Weights of a small GPT-style language model, trained from scratch on English Wikipedia.
Architecture: RMSNorm before each block, rotary positions, no biases in attention or MLP, tied embeddings.
Training: a variant of SOAP for these matrices, 158M tokens, 4831 steps.
Each number is 500 + 40 x the weight over its row's rms, rounded and kept within 0 to 999. Layers, rows and columns count from 0. Numbers have three digits each. The size before them is the row's rms in percent of the matrix's.

# layer 13 MLP gate, 192x64, rms 0.24, rows 99-170, columns 0-63
097:522494533511518523461463586413494532561478442497441568476514453520455449499488540578522524529536470514522447444472483512458520492560427553499542503568532489511482553483416457524483454508487485
091:475496498441474478514556486559470441463579563507451492524487468554561456493485514500559453558481525515546451512499509503510470529464557529540459489469538464542580523486443515415546457488428450
089:495467411497556559489548483572431429459432471459524548554457461532498571453480533501536537528486483552523550523499489423422482518471489489508500555494522473555465550481491446516504509457487495
097:412488506572527515576505482458522593512474508585472449548480492500429508493499547510500521496506569542559532513475475550547558503563485513547450523465489490495536426473467496463467464541534450
103:404494538567508557450507452522476452439535463513555444559456474544481462493483491549483508492486431515482538461559511538468397514434552511524487505469517498461509526516510463502473429466469439
095:460437457496424529519459460544431527499518514499487439489518506508472462540550480552497486531506465495467514525565415552490554479517516488488469519519572500565542459495451499443437380527515521
108:485460512490425475533554512460418502518542562534444499572481569552432503466506526521470476499501519498497565455496466543568495485498558458510484491526466446462501521607544483546474490460516433
102:478454514491496492449511534502512456443539502532494494525476494587488506474573529523459462561451502464539495548529396474543469480483587522439546439508516570487494555543430483497464527525436467
096:525463565437563480541539468501489490595506475526525546475561480495549431431507403588503571488512514527554539436531510499498519450484529510544486461490557536471446485491482467549508505511484492
100:483520487468526517424516529565553537485461535534509414560427516489449530432531515480438515545589463485480452512514475493486554440473481474433471525531538481514554500503525492577453514505568503
101:483503537469525397532506440500540534541503488499484435532448521505486538568533535478454506536455574476530442477490479524472479554505505518491532484567496414533613450539458492496473441546509513
098:550445411477457455514419430527547499513494430496534541532538505504593476506528502522485570520425500508514488510519540510395482510541541502517550460485424529529447496501544507512527462511463498
099:447523517498482463499488524584557526531485549443551576527467494457552502468539482560478475477459506364542540487508532487496541492534495525437475550449535432510458508435537519491548484513495470
113:439437475452460538419507499406429469489450472463525534458519506509454481540578527543528456553452453506535491451470532515502495529530501472431505508479434458461551476548477456458476462527471468
091:462498552450523521529495497496516592449500467523542509445470532535535476585454533530529471454516513393410470509523472517492520485500445562411519560501517422480480476504480481455535495513544491
100:510403454494531537511494465448553507507522428474539521571491470511448507506486469541542506414447426523485543460431462518540516447467503423502566487460526512495469484504504524558467486547424499
103:530442516548551534418516564517508558457510503518515538476391530547520505473500551588433493555519534513482497567543524450467535496451456548527508529530536527516504534515510476566429491504470523
097:525405439556495580505500478522546550474454535520464413504496528498530458557490460574431494507439499529521527500481485487433507513503556492493541511472589451540477499444439533517473464507455510
090:541517473513462501546557502430499448490501571525445512437462512504500441539514516451490484472403520434505456510483460482476521461507527446562489538576566548573436517474508430517497489534479459
106:530500549438566449485524463487483518462467561523503544480491547567433470525468542468428555521469533509484534533518502552520530463500500486497461480526476608527554475458415451554471454454528535
106:502481475526478466465489447473487599447523490489491455522519523556531473482479554567484534498476505427427519477572459424423433495513487433471435554471523514458477505490548496523531493545526436
098:474449575465463511479487507511470568461535419517473483483488503476553518523468475468519504571501535488426526469569472515481407463475506451482461553455472456480593503497546526513528514443434443
094:534540501483471458556490513529554521553416529534467510455496527557495532458494508525495462564480529571473519589563530532508449519475459486500518535373450469463504497452543495468497579503490482
091:428537433554545549543495553518505522498517477497511489493570541445524450528463579502537578562527449480551475514498520492517433470479519485528484533487592493532438498444515571498478451541520541
111:437476532449513500488455441483487565471520498507476500472510480451376506437506494459559498474520431488504450527456507554448407481483537524509458573461473480495507434481484574510482469452475526
107:469459434473510498498458454445474439466472504480488454561565546562475487432567477513476504443480508547454535491505540489480475475577541537484500479443555464477453606477481464457567495498472511
102:437411466521555515475537470501511532418537434480499519510552463530462451500470457549555582422478450553500508484452562503473447429505495459489471477489530484524445523567490551506478521496520516
097:499485476540598567525542521551465538525517468542498450533473492441440480490506509563520585499460481551443504461477519517557463536522485551477446554502570508429527527494480453442504441533462474
104:485487543524435567489536508511468534521422460449529489488489470468460528504557476506476531556461455579593470484522539452497498455458505561459422501450586516542442512523489473472436470478492502
094:481522463473482529491436549450471472489537473496567578482522535553495490489412505459542525540467517471516531531470417471461450471547567441490510506506492567445447464533457463471543451453470438
105:553545529490486452467501485479483515517524498559497535482505565509495447489491569543467490514632486473451486533504417502481537548471496483437583507530478483469553509563456459440436536504484443
103:509513452415512439541507489489532530361507472453494517393476512551516486471523516472543501497465434434491503527529435537507511479512438537435510505479523537493481500531537481457464574490525481
106:503501492535537449501433407545493488426510481441452460562491509501496496451485511474471460491413484476528542502499494549476525515501448417448470436505482542554506563492563459432515484506430461
100:539522551444484572511481496517531559514506487478483489544535499550558397487519569512457540472500482533418529498525496488483554626509471502520501544529554439489543478469474561522530505495499565
102:443454511451485505441526512498476555433512554518518463550495541498477542395559515498477526498567433460526497511516426403566519447466507466541473492464502438490504488524493492534516516475558562
093:460473510501494484527586541517430438437515493490451536481438501463511492392502491475473465539443509517534495557492500505553489507492482477558440594474480450467513392497486515442471460491507478
089:525481489542496536449552557514461537519472414467529541544548542489486496437565539488442533479568528555457471523518511524476557474487508545533489481496500506483435564496483614460490421506549496
095:552488478550486507561478477518532430478540485556497483516516484490491455533427495476395471517519490522547502437529475478437599553547493505455506437530486466440429530437517488503551476490564508
104:391456531491551558501503456563508518526477538531526536576471569477517445491412525536537453532578489465510539553495471445498561491453463515531484470465508542485496541457488474462475477455509453
106:508475485502595588431522475506586517481459532448497579508515480535489537518505545631488514559533485467535491479501459492493440511490456497527489517520445511460531483447454484515498483563465454
109:521419523489478505522511454487592518455538501554491543534498513565550534523555500551489589557522468463547475510481419503532493533403500491540495474456545478543533502445505530572500476544508455
110:472470430547533400429485478519508492488548491529442505445532574525527447513483539538492493559546505565546554498511565480552478424538457496484422532492549513517525505506483576486494462534479509
106:495497515491562567537463437505545487473491481507445438404453514514540540465461490559478439538492456531514463461509499557430503562507572469437543504480477485576524514457523538494571473495458526
100:512559547410503498497500459506499499481544460503460545552491499507526511450504485539484479466534411449589494533534566494459565534558495504468496487438564493533501481425496414514514464517582476
093:494572477439523574503499522499472420471499556526442461484547608513469481497505546547452492542472577474545523479443511459498445474542463423495463506457505483505551467505500536490527464435511452
110:469535542456473496500472449523463520518487547477477490514459586492504482464419509544466559569540524419478550532532383508560564520523487483492425492495496443484494514520556506483499450539512445
086:488499482515511439434415470506492536480575499554474520567473505502518495478517481531438458494536517453506518466582519535514529498491513534502402500501472483474409496493479625537555464534511458
094:469470553425511458455491516514553468443493440558509491511492534466547532515525520463503425513377576476480539536511506533473423542480517455452451470502487489510517545543582501507533524454475466
100:482492439481490552478530480474524553555530487455394486463534549498473504534573490518487470448517512462524520476449495524398549565421436480509518512481481457432487520457481510466416504541496478
107:445490495457460507528397459542515513518385464535489499560469568506496481497498510479466473510454537506472441535529509478485473538501475572504538533513495479538612510452475467458463426497443524
097:499547563479446482487501509541487479563552486477531483498455568549476451476455554484537438575486464547505458524500477509448507476424489439548453578519475526496502450536464519463497458470428422
095:509517490529494422484487532533454506463414501467512476475442547535492450548492527500459464408455531436521522467408521545496532495514456496553522529482537475477523513601486470526510525535543408
100:503492572484455505436519493511472492479541482511477482492516520541463547560480521580463456515543481446460442452579555438476515516536511404513530486603528512542542531435489484499521491525531438
107:504527482489497486487503448463532546488577559548410488515466482535481434462442477537559473443479527484503501561550499495483438538517531472489561467425539479447523528538499542530540469496446400
094:468502438414505462471484569475485462467494483529522570518610515505539473501480482499507507471501516474555544566481488545533464489523410513459538474519468426453539488534428548571517510482550529
101:538556534549496530502509454560532545484496530518494533541401474543484644478486579530497527524516525464511552508525507512430514574509510508477514507497454564541507566489560493475484499447522506
103:481552508500465500483479450530489560405484501430472561460478558550441511494442460480452521507551512490494581473431419463532482521500464503498474476488527512453492512522545516495498475523507369
097:520389552534477507484476505514546492451479528501467463453431479501489565530491516545500504531421469421529493551528531448432455471487494493445457501447538550522503484393528451498492483537510538
109:492468446510567524466520482478518515543473495395473513596510479544459433491499556497508507470529488560523421446496471466494487479509464459476561474552499483480550569526434446535512433511444533
093:499462485482465497522532510500519503472468440530499507532424528517627462499437570478506413447405527468521457472472543474490500508545506464445566505557484487539490494486531494587481517486521453
107:515409508492518546487547485489561531472440494527464410568471487509484495528537479531457520527487524530518563470456478529539516467472545462520521533526541497447535411501429437508464462430570460
087:504525516453437503523503478488454542457488567514506489500430493500500482502505497446415478496421551488482530499506405502554491484573465513464453437452476455530527485558578435424548499538489529
104:496479459452529506509530496448486445519436427475518475458475531566471512501565543573483545489450487507437472523502481495516461507561482565522456432464536504547397511472536461472560501564553482
092:459451505502548545533461587496481556528472493490391504474483495560441548533434494508469531476402559540443480483472459494470548483564515471559555540522474470528488559540476480503517492517488518
096:405532522494472512507480487456537489511483492539501469506521522512512568531491513519521498529537540508555536539484455656532479479448540519394580484458446533483465535523546481479452481502518514
110:535479509419583549524581424487577517505551467510459512513497522506487500466454501551495520546467503437506535492478519467545457446527530441444494517434538536471499469559456564502543444482555508
092:526506452474463513503543459505447473526429561552486488464515539533501523566463518475477493503432597498568508459524525563487444564496427500461431510510497469507484497483544450572493479553494420
092:493506500461514507478470535493546528497536450534521537462530502494521376466497549454442470435435432614542471480487496510456452484468521480519508475555492585472500442561535510516462478503516463
087:508516432556576532485488507490479523491449403519505497458520580502492473478417548519493544538522490504525473483551527426512508584545492509455526544519568483438527450475492436458485448514520554
107:483487455429575473535494449458462523512508521540562469447492548483557561517394521528505538461489545546477516446588451571551533477492501431500496511470529496442495500498448474540494513491466540
090:470587434492495541534500471433461532509515484427558479563479469470522497503470538460537518529487533513493536539541526561566524483412509480600466460492537485508436547529456471477463457474542463
121:471443561537473551507493455562498563454462550518498433543480558529480537557528476526511488516473474495546465522520545481493412479472598545489471496427533555543547522473440443460523480530482513
# layer 13 MLP up, 192x64, rms 0.26, rows 99-169, columns 0-63
110:507446479437504493425497492480465513593492472500552545458477526466468538558481509531549546454506507439453500488471568420499540462492540442477483511417536532484541513586461479501445453479468468
087:542504534495530509472521585523508554510518440488505504492425532454487443551474550517562463488593466456573537527530459518495518468510569533422520456414505478521527515515534487512516539559549550
084:549502533482448438453479609530548462511485520487448496457471508547526500483486455485462461462455551465526465487581516478513526465503536493414546501462451465439546462533458465535464506551578478
100:540534472538404487506469519478541530513524514469442527530489522547542495521486489479526475575544509499538550564531473484549536525479458501618429445517532541470455541513535433484544542569513472
101:534476391473476491484543472499509450442520516555498481531526495563550553507444522515490467476422430496580570541476546490498512517533498543512479502527511496498549586542507524515437562561484543
094:477465451471471516525369484613531531531500519435510558497493552449485471492407525494439514563470513503479522538534475479546512452500463540525494519419482473487540547521445512498519507525519493
111:506532491485476467468527542450466499510500510557510538536483507477495526475407496517586537395529561492530521471498454397548505508509511450538522484408491465456481550538517501456510457570543466
105:420430464531499455556512460516541551447505474470532507511525520451509529528509494477487495451481400462414602559527501561494469550522537496544463502542480498511525542493528576444467529486481517
092:491586456507447456463518473482481492573503514482483436535504524552554507535446492514553410545533457512526443506501509453375457522523500495504502514488535552491412533479496495438534492471499455
091:496477447505527499432495449522479441531448413502489504460504485493484513523514485438513480558509462475472453464517505514430499535424532461471446502470532535503497459483471522532344534562532538
105:484460504537516515499487504514457498455547511447514457541520514478487522431540462511509458531486520484533473506598453493448412438472539516488486548383523551457520568456544511522527503483440579
089:500458537460553497546471528472483484515506484425584459431498456473462560478483444506533467525469467450573469472583530559542497448544496508480526484487535487523493488553495566544493589572490480
094:507475524535402498583462459451490458477515477513483438511584536491515481487478531558526534490471478545488550482453502450513492500503411429490528504467561521523496479427611501527495472479470448
097:407539586483538499465505467439530569579460425483564518526541467473539510476542534497499511508485526532465463457540488482507505459443520558493493500524548532537470601538474475524487435475467527
095:509485518449419503499550543514473471497498516483515533450524474545455502580452488487537444569505415474519512563448575486468526470512451551484547504518515531431401524541529548481493557486502544
095:535561446498449516482437509581419523482516506553576478511607511562524530565506572483459579547523524526511491564517521537467501456514553457480491501484447536462514534467509489492537513498481518
115:525564507570557476528486476502517478519480535443513481463454596440454446452593536440504477478508440525458511508489484492531450489533460510493551472514568548506485478497466503440504540568549571
101:555440452587530513499503529509522480478523501519442463489518402465537521521523548399532466499485480503593507474538460496464501473503433418499489513538546504578500482502496427464498500515438469
098:493543517494561395549489490436527492466549500483489534442563512548521506539544549458518506409501498571556504419548443498525466500491523522454516548522499527472554453506457545544486499556486454
111:550525540506495611506540522503482452542477491609477531435474531513593523547518416502497495537468490567499517409537468522546545529485543493494502543481454473496487520511533497537435503526530514
109:524509499535509539442476501515504477560485510466513499553515507482506577454575491491503515484546494506471542499584464535507425477473493432458527468425515506528469562451516537504504382472423573
097:426457512567471515537514462447514548448579516483426519508552484525561495447500455546487481502472489509550542510451487517578469500423415461573459512526496452517468484496536456496536444504524522
086:541456459450487428521533431524503458483484541506482402487485512481471383535465489572518483488521470431484457496528503470466445493518484569465481510503469514535548492448479430482477417542473506
096:472509469557438472558559510477516548502523463564517445476516451490542503521524516409424465491478497514570497472568545588497534452544517431507499506493462533451471484535462519485484570534491432
114:546479569486505451530486437544580581523503513536524495523485487493625514453504498460479449485485525499473550575432488472508550524495479540469529452497524489502438518464523449508554569557487470
097:489521547486465459498581514537538500447503531527500550475466568520518542472459498458517437489518567535541431548494518497434427517457478541478553530490497510533467466496469568453535476427411554
096:533554484519508480505521433460570514417520505473455491540486443526490491549435479512491501480504438487545520541479491521559595577467461500523512509444426444592492492519494413507479481527469486
093:470506462540563460482533577481429518480486577480511472413491476450458518490475526436539470512555479470483461431470478401460470540534523506431445520587499496457546478510483493538521493499520478
101:494544494542538462459508510570571495518445471477430476523404437492531555552526509522456482519455564552532493489430505475464494516495548483442514474503477535492535529526502580457446554461549446
099:446495453558614512576502562501515496502475457534477505528499456454528536501493460474531529442554463459457460483541536533569557497520468519522517478461534475518533512484504517438479509493373458
098:551517481506521528568450462475503494424452531484536572482495504493481523524543431525495552522488494464453522457515468477563476473506516566441499539504498465385544575489507431580524471523450487
107:512536451477485508436523524497505489541531487414467481464469426522494486537481512543503417460549510493479453442440465503504509568506461462520595479599451523505504463494492537479446425548544475
097:517575496534505438454471502492541535490467459378545522474476527452501435493486428444466442509535430501477591507506512476523504504548504570434498534495490515536477441506507479481440495524558482
081:456486527513530499444545473566478523490532534585435527485524557492555481553538545545507563510559543501518477482465431459450523533476459530485530562508464464454515513541499576510484493524417578
101:463503519498492530521466512515418497476510538486542435493514479507396544483506492507496545507503440486521489555498423470472397500455440488571476439510488529469464506439574436547458513548551504
091:486497475539481514446454441485553611584561468496550498452507486468531501543511539483468564487517529510454488472544502559532496572453493485470537466512583568538461492544524465534525503453452469
088:465518502551481507436510503539427493516508448533535507510495538473573481543537488564468484499546608418467469498509441501453428433485513538535502449505482491515487454547557517484485511587437513
086:475456505530547470527542424498407520445550504494497552509475483544509540471496610502492536512467544498497476495476517493564545426568454476525522467541468512554526447577553469517573496474484499
092:566518641529454478483492500501489482522487511489433490536477559528582507558483526495484459503442521548485441463524488481479502498546506509523464540463501533512521465444620481467461563489519535
114:505503494542535479525470448519474465442485542404559554506478507517470512490515556632564525471534525448488529568514510510471413470465439467537529504482492481466517472517470514444465453517510441
101:492459552526461486437516520522498467371461518475505481478518492605457531480573498528514495539614498506476528516482518482495472489453502520474564466467470484476498492545452459560444500555475545
101:488473533542557519534575408595503486513432536504510476498529466464538473528507465449433490496474497470496480501458487492500454526532569457485502528529585490483529478555524551521402567503524549
099:511544514505431470572452418481527522476483458490537469481503547441454483510473442491431457501523443510499519518567495468481414458516550516417550569519518475518514467493446464419535518470509534
104:509544512417527523455505466498411425532479446492465583569523475503553526466510503510470554510555532461505504430534497479490506475556521589536511491464523479534459495466547394526485505529479519
097:441537526519486591493486486571464556488461526434461495521496546498558455513479572529529604535495488463531426482527539472479455555538432519490480474504488540570442526481521446545534512503497502
112:516522525411492569523513512589493577529550506442510497514520476536476508475448503488479471543533488499574563526478477496464459532552487464545505416510494575455567508499554521457442575520500482
107:418486513426452544507533544449445593514535526454464481491476555576500508478529524495522518454471521517513492587508502457489525503529492553442500502477557553530527488495465522458431601457509497
095:534531515559433525444536503395451502504576520490507509537536509514510525479470518479531444464546566503524500521414524468493473493480447512545573543459466413450485516445518518520443524474444531
098:515485501481493490591574456522492569482589574510442492499520481494439506490564473585522481535483505486488465480510427545477521502422510532475449537498501506398470524542515451503443507481541515
096:443456470577494530570439534526437610531478452422502499502490486525524476468495439510457486491498433516530482447509469512529479488485488512576523487510548514506468468529402479496505463535584484
081:496486547529454486505545565571490490486456527482479483563496415521470490466541480489523526501562534471556497574563584480457486520567524490538463515522523472534512501541584526530495496575477590
091:479484496493487558513582438480479523478571526480535481592577490459502468478485535553577490518509426515464459468478470487516488478461470484568473463497478432389492484514539478432461515498470532
096:452552530493452508466531507469468437524524470478476583534500521496521448424542530546496466544504569494453536485539450450485508538583587494484485517511493422503577490603497505519496501535474510
104:498452503537485482509482489513490561430495468531499501494505481442533536535529472421470521520516565618514475551508542482470575459453480476537437571536559571537477475509421488515520538485462541
078:445459490449505518495526539494477588419480456505495511482571495451521547533479418527445505489566464482511454521540369494526538511568539466451459518475465466479511495459473546481516530482528511
091:524460442537504402504530526484524509491500445483473470555477465470511475540425445491468456485526434454512543507517528474436468596437469485461522492538476483470449532509512450455537498601515450
111:557518561455460499487511493583579523488515518500532468531454394526487518501465526531476520535498498520517480500512479438503440491414533521430498535522454556508571485403519460516475453515484438
112:500480539501549565540496551466504595504564507454478555519462461506473414464568435453540488502572514506518507522514502497479443544478464525561492545469526551466514457523491405564491466488505531
102:508487476438504469584446505485521456554556508435540479487483511514548538487508514445539483493536519408488540498421516590452490479487494553454523518459531504523541578423507468544505473517516424
104:517514480522479489541586535426507456532454515507468510465516460505589455535479488489449449497459539460529454467467481548429543521554470479461536605570508516513510545488484533580530551471483492
099:508512466548496419448496582512482461511520385557458485507558494555466561540515486536487499527483545559501516526496482510516546474537449421469542468535443437426466481470461528471529511516530521
100:489531539403456519505483504423548527497541538469581530438564467549484538506445469495501493508506479462428509426546499514507429453589495525488481497528566457488505500491505526477481526428467552
095:537496454527513533499376534429485526530509494515553506422496431572476519518436450460492450481440504512491480478479515532504488511485574477578598468501457478481507450521487525530472537524512544
092:577435493556523519540450514497513494554444512519469452462415498486567512477522554516522515537518499505527529584463511518478555447401447521491538462541523539538452523489481478545536502491509407
086:502517571505498461486417552468528450484467485454477479518541442499502538521380506469525428534551510497504525451473492531575562439469490484539537519431480437487502524455459485560497497497452454
103:579489494494547523468497511469424506521484498503530475582553485497522501469445534487498464555522551572502520508452468467408514546577465439527495483518483518394489504520465470483569473513574466
092:472482457437494479528516492489549467502592461458501536516525556449502496449488540478499538538522540549555444454481531453469508504456553495520498555464421466498582491442437518516574492542422483
091:459515498524558493538488425568455413513546537435494428462521437476534528513454524539511533485487450434446484478439553521478535514521515523517545534501535494585465471490469483461434469489485433
108:446517483484579493545483486492511486521556466480520517499389402488527553513519481472546535426498487450451518490545508512475490533547542496529514545476475486523504443557546448561414530480488426
091:514521527458455432498466427485497507482542465484544523495447532499436528484540580445478516488564467399509447526513433492425506526470441518562494459480510519472484499399482494495463510469525557
092:482469473531465509513443466497488539542457525561477472542583483594509524508494458487430502557562521514548451527519533476494483612530544577500495478491499485542478538468564472568513529468446520
# layer 13 MLP down (transposed), 192x64, rms 0.242, rows 99-169, columns 0-63
105:522446503542498568485487533418509528461525551467542490429502498436429511568518490432434489468506475505513492464474529514514520578543493499495520463519519498503539472380524504522490576517542424
101:519492587513512470494534421492522454519519598522486534526516389498512565487469467459464512499483455472472458535472568528546517461518488524560493507493489533468469494521425485427532464433473437
085:519500555500526482544487489397493510479512441532514484484512469536534577481561513523392498504479532547499475491435516584579531508515496505512426485528427570462499500544515525471567533454505480
093:462515508468496510534463554522549508469481471464412515490448572499496540506446464457532504422593553456554536540513458557506568506526544590460468486486554544557526498498474523496499520507483443
096:499552536544507480490507539465481478558490546582503487461518537544414557489458556529490516513517499446487514512490449475488600518513433447487526532512467488512449503450514541523500609538553424
095:557572560480515488518537529512535553508473458495501484397453442461480543449484511528564500586513580518548477468527542474496451536471513475466472504494564465477456486485500536503462439495499594
107:507500493493513512560470580484456555466568503486444523548546596486523488515472515507463543482474554493511522507505460509480501496546473455555505546467477452548494504537519452588629439458513502
114:553476516500512462423477495490467473560471483464449489527455460483462519463545526543554471501437431467519440441472476411490513538512471498478463443448469518495554502492503506490447403493466405
090:534520574469572507495460518489411473418387513415528521506485566517535460450586545515513479540513528489510554492541483447425508481495485492507500506549505481529484512489545492494494527432498534
094:538471511496565452482522494493551578497522557533488464470478495516465521483519568418500490561563500571434470538446540552411506511547467481502507523521514517502442521487470484554410559484490452
109:509545511455475532498515505446480402489514583473496490519510566507448545480540458476474515544480472502506539496472588504502506477493524476450476446404566530446486512514472478501510486554384558
089:485415453532509474503527440541478459495490578507473536464524537514470491523550477533462561546508507468510506574486467499423525561540501426528506412531531494472420445475540486516469544554473446
102:463499542499440479470459526555469532472427478504508518453494506506595526575495494522567411481493549475522549528573459467481475497504552516544487520471502430492464493426613504511496459503502519
111:596508473483552461506472479550496452456531498565446460510499518506523531439438418520395545461525499492507511552508488577479478480499483516508458506504545457497458508474488528488607546469511440
091:450538480424470501525527545615488533486507530522452486510459541514445454523506513428537542481513593509506446607458483541469480536506533509497555514484486509519492545512509507502404533441486506
095:467519504487425478506482448525529497504499529425526510529576490564542518520551520457518512460447531488483527514472610529533529477425517521559548501485530542517449484508438528510396483549491431
100:456501574461432518533488539560515414527462467489515481505406465558511503469448436452508480505558523522477427505432522509562494499518556506485538490588528478496537461520526535478569527497481461
104:417454507553531531493454477467569494440460576575475503567447483498551476508500483479497491472554494485548583505456529527493518513474505481498532470513506408597539479472446472491517455530449480
105:475477556507541453491424488550428480588495404471513487572511419441464519508470525446524463486505542418509484469511547533536517507555535441520479493494518490490539506535526544467476524453530442
107:530478507485532479536543486481481457460475467465523477495546503506478496516521513517498456512510553573480478448501569561501509527549496575619509583433471478528546465512418527543439518551428524
104:493483443488461470524463444478500549501495513442492575462451537507572503558485440490455532502518484483488496565446597469566492543476570493487482549529531440541496459442577451521487499438497493
096:533474478477447437445438578496515447513509479485447506526470611508502444539489540477497492479522454461522431510515473504547532542492519493457545478531541560443434496487467522534616513528502511
090:531526520470527548481476507482465507529565501510565503548535527480512475527434538485462496551458505520495561446544433496456525453571437510443411505483472577504522514400514534544504543464465548
110:565499488494508449568511481530447522472474537530412474479507478527517497513520480526434467464548472497563497485466523443543496493551521517500513521483355469477595495516483471456598481497497501
111:514428456498448507464464406534534512510487511520533499517535532593454525485532515515436512548532555505464488501542458438502464465511543451509436450563538519440411541523537506528457540534516460
093:514546532451535398494543494560451546497489532512485446450504475482557567456468477502546513481460505426510480470568528499550534500584506591469474540579444523462512479488486525538474486532477496
100:515492470477480521511494450460501418571495451560456487503474618510513532486533466475400463543476492483443504496451515519508545499527452557496531452466467515467525544504466530398497481440497455
097:459510484429584451429513480407539523483491484465477437498509435436449555490507512501458509476483513526513470465527487479456482514468521529496509516513548560480538480577552534496543509559454395
111:511519535460464459525492420503554607478506489452475482473509555501476534506404531466588471491516520475498507472475477453469487550488596539540478441495398485538486501479460495495478516491470440
095:529454471508527490466501527466441588495471530505452523510561507467517494527510474516486523455485537434443531514477569552481474404592525589516541451508474509453516510523464490482413538519450463
102:544517423486539472483476585526485472504504505557479475517462508560408505506464479538413501498457501486501518494473501509578494482574450570475475515414407518521483499483473516550588492506490497
100:513423488501445495532505526532481510513508494489532522482565637486479488544534411502442522472448530498478520546532434552522493537516599482586552513501535558473473509512510520500454473531515504
103:480455497480554479532519487533443495502497533579488489465501546450536519515456475482475467432525498497500518532519509432461523463497417486517462491505582449456448579551497500514614487448531581
093:557462508587467461521413507437508536516514480533490462507491498456506561487467475481544482509479563464497490505531468452468453471508537487523481494514371568471452516531484527442603497479467473
106:498479499503490475549536457481551429515485522485523477519485547458579490531498516467396499465424511531441470552553522469573517530536571502502513547479456485512571546498484437511415537460473536
094:487536545514522508493590548497445512497488410487504485452490538463458513437486506515473470495452467536501489456436454522524462462524449606520495533458546531500526428469396520461467488511558471
091:493481530443559419546479497536514541527551481458471449487505508542527418448525526539577551468504503462538490547517533509523480492478492502554506424431502486540509491497516518560394478510421450
092:452524399512429493526515467451491570467490513429475512522508577494525523511539485465472479429579507515429556516494487500472548526501564512478509497472431526501477488534494436494530487505389468
098:517578460483446375479542462507528499499463502520420568509458537474501533528473459522469438488510543435512500539469470490541525499494579552439455490544557500524523456474480511495464485474551442
105:456539541501573435436518449456503426467523529500585490505530497545472546464484593500506483566496495541511485529491430446477505547465463530567483479462461582573488504454491501508466518471484516
105:552424473517533502540535449530520526479503591525545509490428532517534532494577540574497504522518447496470514528494506579500549506568510447524459482476536550494522547510569467482555436544507565
106:509553446547577485450455515537513418481593481477524489489520451498498455464462528469465477478514532540567504520483440482468466450441484493457488510529443533483386538485525523484483535520530423
103:477504484498433509447473510479502475549526527524519595565466426493537458519530466506520545495494553504571524575512518519556565519504557493520513471541498497441406495503575437538535480548516556
094:507536518519561444505489440522400442422519514509522538498473527528502456420538519462511497564538494545519531545480492551480542476460497514493524463465530539473491520515580397546473545436540489
095:477520565472539444454454482477589529550503472499476550490484474513583516449484491525519451500501519487475539490470453415529502444427511502502512520550562441502576537533470528483413483518509575
112:501474437438559481540423483490565459453446483553516530450504509524514546521564482568507514453529410453444470571535482519495516521498457545414482504486504496528476532458518460497539483460520429
105:520555538507606498466554495517508438518506502422459521446467484478496512536524483548480526480526485506516510516359467500466500555528546576467498474496522479466405522528519538488542480514458447
096:532431482463481492435517494545522592387523444503437556465485529461480472538470522501499449479496521425544515498526485561512481517477521569532495525445502518506449493519542502495568527476548584
095:476499506528578494536502519476484555643528466523513510525492489466476538422476482495508515481517556489528515478535476499446545420486425437452493526519523559489489562512549590529516547500497531
125:541532511476515490485551526513504446453568571489478518478481448524486521482571518455541517486548470518511518462464549477500487484526536392497484465510540535424384571551521523535503531453475440
096:481443485511492438439520473543510495434548398550490476468515516460455531494469488509530526520488513484469488563488465497534504479462482471428496537492623562515476476482557465478466476479578422
095:531439482481516513487521480515562571487531555534529497556510571535445513468511546506528440474486530521466475432579502494512421443463474567574547461483458501427465509531524495571487559515522502
101:492531524465459501506485499537423462572465510547481450459551468535506479506453516482519515542509476482461465522541410494503507497482433541534464527439537474602552464437541490524526447544566429
101:519501498421500527507458443436570542554443485402546480469477492463561504509513440524479490550487560539533493461495503483482454466483488503430467497492557449491440475458497484439408522537495546
090:457487512485495535495475424504525521588459488529549471471432530473505479518530558522548549494511569537496534499540503418498486515527548497432487450517458502504516540528543453466532509510540644
091:541546516525588481445471465514490469461514623512534487558420532526418497461573526492468494496545546531520518515521507493476496506538573466564482490474522509434479550488563524494517473473505441
112:548475473488516530532492465469438412490510592464470504527463494504533508453550557498533486449507416478543472509489508601515551498453515399502537502442465504481480529511547485486593526484484511
108:525506579515490518529504554480525544542428525537482466465422480536507507464513496469523463544531523486564476543511486476536486571440513516517499468503484557637421473500416483548487535514528510
097:504516502533461546478541524509497394519489490455490482499475433394506440473515451487489545495441543574566474431540546517464510504520488400432471518492486464475497496496512543473516511568543483
098:508527459483487451482536447530560545519521518470503488464548481472586555519480432463428508479580467523450464499479462570484508537547416522443467495513543514453537528587477464486559502463494475
102:523486513491413473473543572478493579577473539473539491504504519490510509469501509460495534536431562517494492474537542468567492478523507550506504479478472512499414550589423460523415502471516564
097:473502461529572519460533465556503438516476448513444489561464468462471432488584532514498524475489485539546484608452481458528473493450526555488489488543394493528487536511513467533454552533508468
093:554449534520490464490574477470486551509474514511484526524455559560430522435456539540476544497528516499427525545499451524498509472505429505467454460450573504519469441554550510480598461547488517
094:485548465484489496486507537463454525460503467505526492523547462472449484557602508547539512582525486558571493481570474463447474498529545496481491541468472488428500506528502503508453462641481503
092:520470427558538509520528513503469554503477445524521454466508519521471539556521470531457535504546573532511518521466508583470454503560436519428487461490460482538399531534506527455497561471578461
101:504545509491425471498474497465504551488485492532411530529477497477450511495496488520481441460481466444459504501518509430512564492494582581499498520466429548506585463517480500534631485501470462
090:498507529502451483537442513497424497547427523512575486489523470504506514496472539540605425419482546482478487545472507563485528445504468488555595522517491564476491428475489489496481558459522518
099:510469458507501513456487517502547562445495477499466525506509453525460466513515549542463481490475529517474533470529564482469455544594458503472551536475403537602470577451451507480491532511495593
096:448474520501495518517512504444449452512512497518497520480408544506483440540442513472463490551472412500462500440514446465492550556562429487458556523440388452496534485515461500470551497526514509
093:494488550523528547496403497503478471514480469427497546519488405439541461512522469517455489532473531433492456554501505447558504441590548474497471517511502494509531481508539516539472507464511378
092:553458516469470548477525544417512591500511473518506480426563540579502452551502501465473449484522476509528529492515437516469422559470460564524466533457548475533487541477569502508518548474491555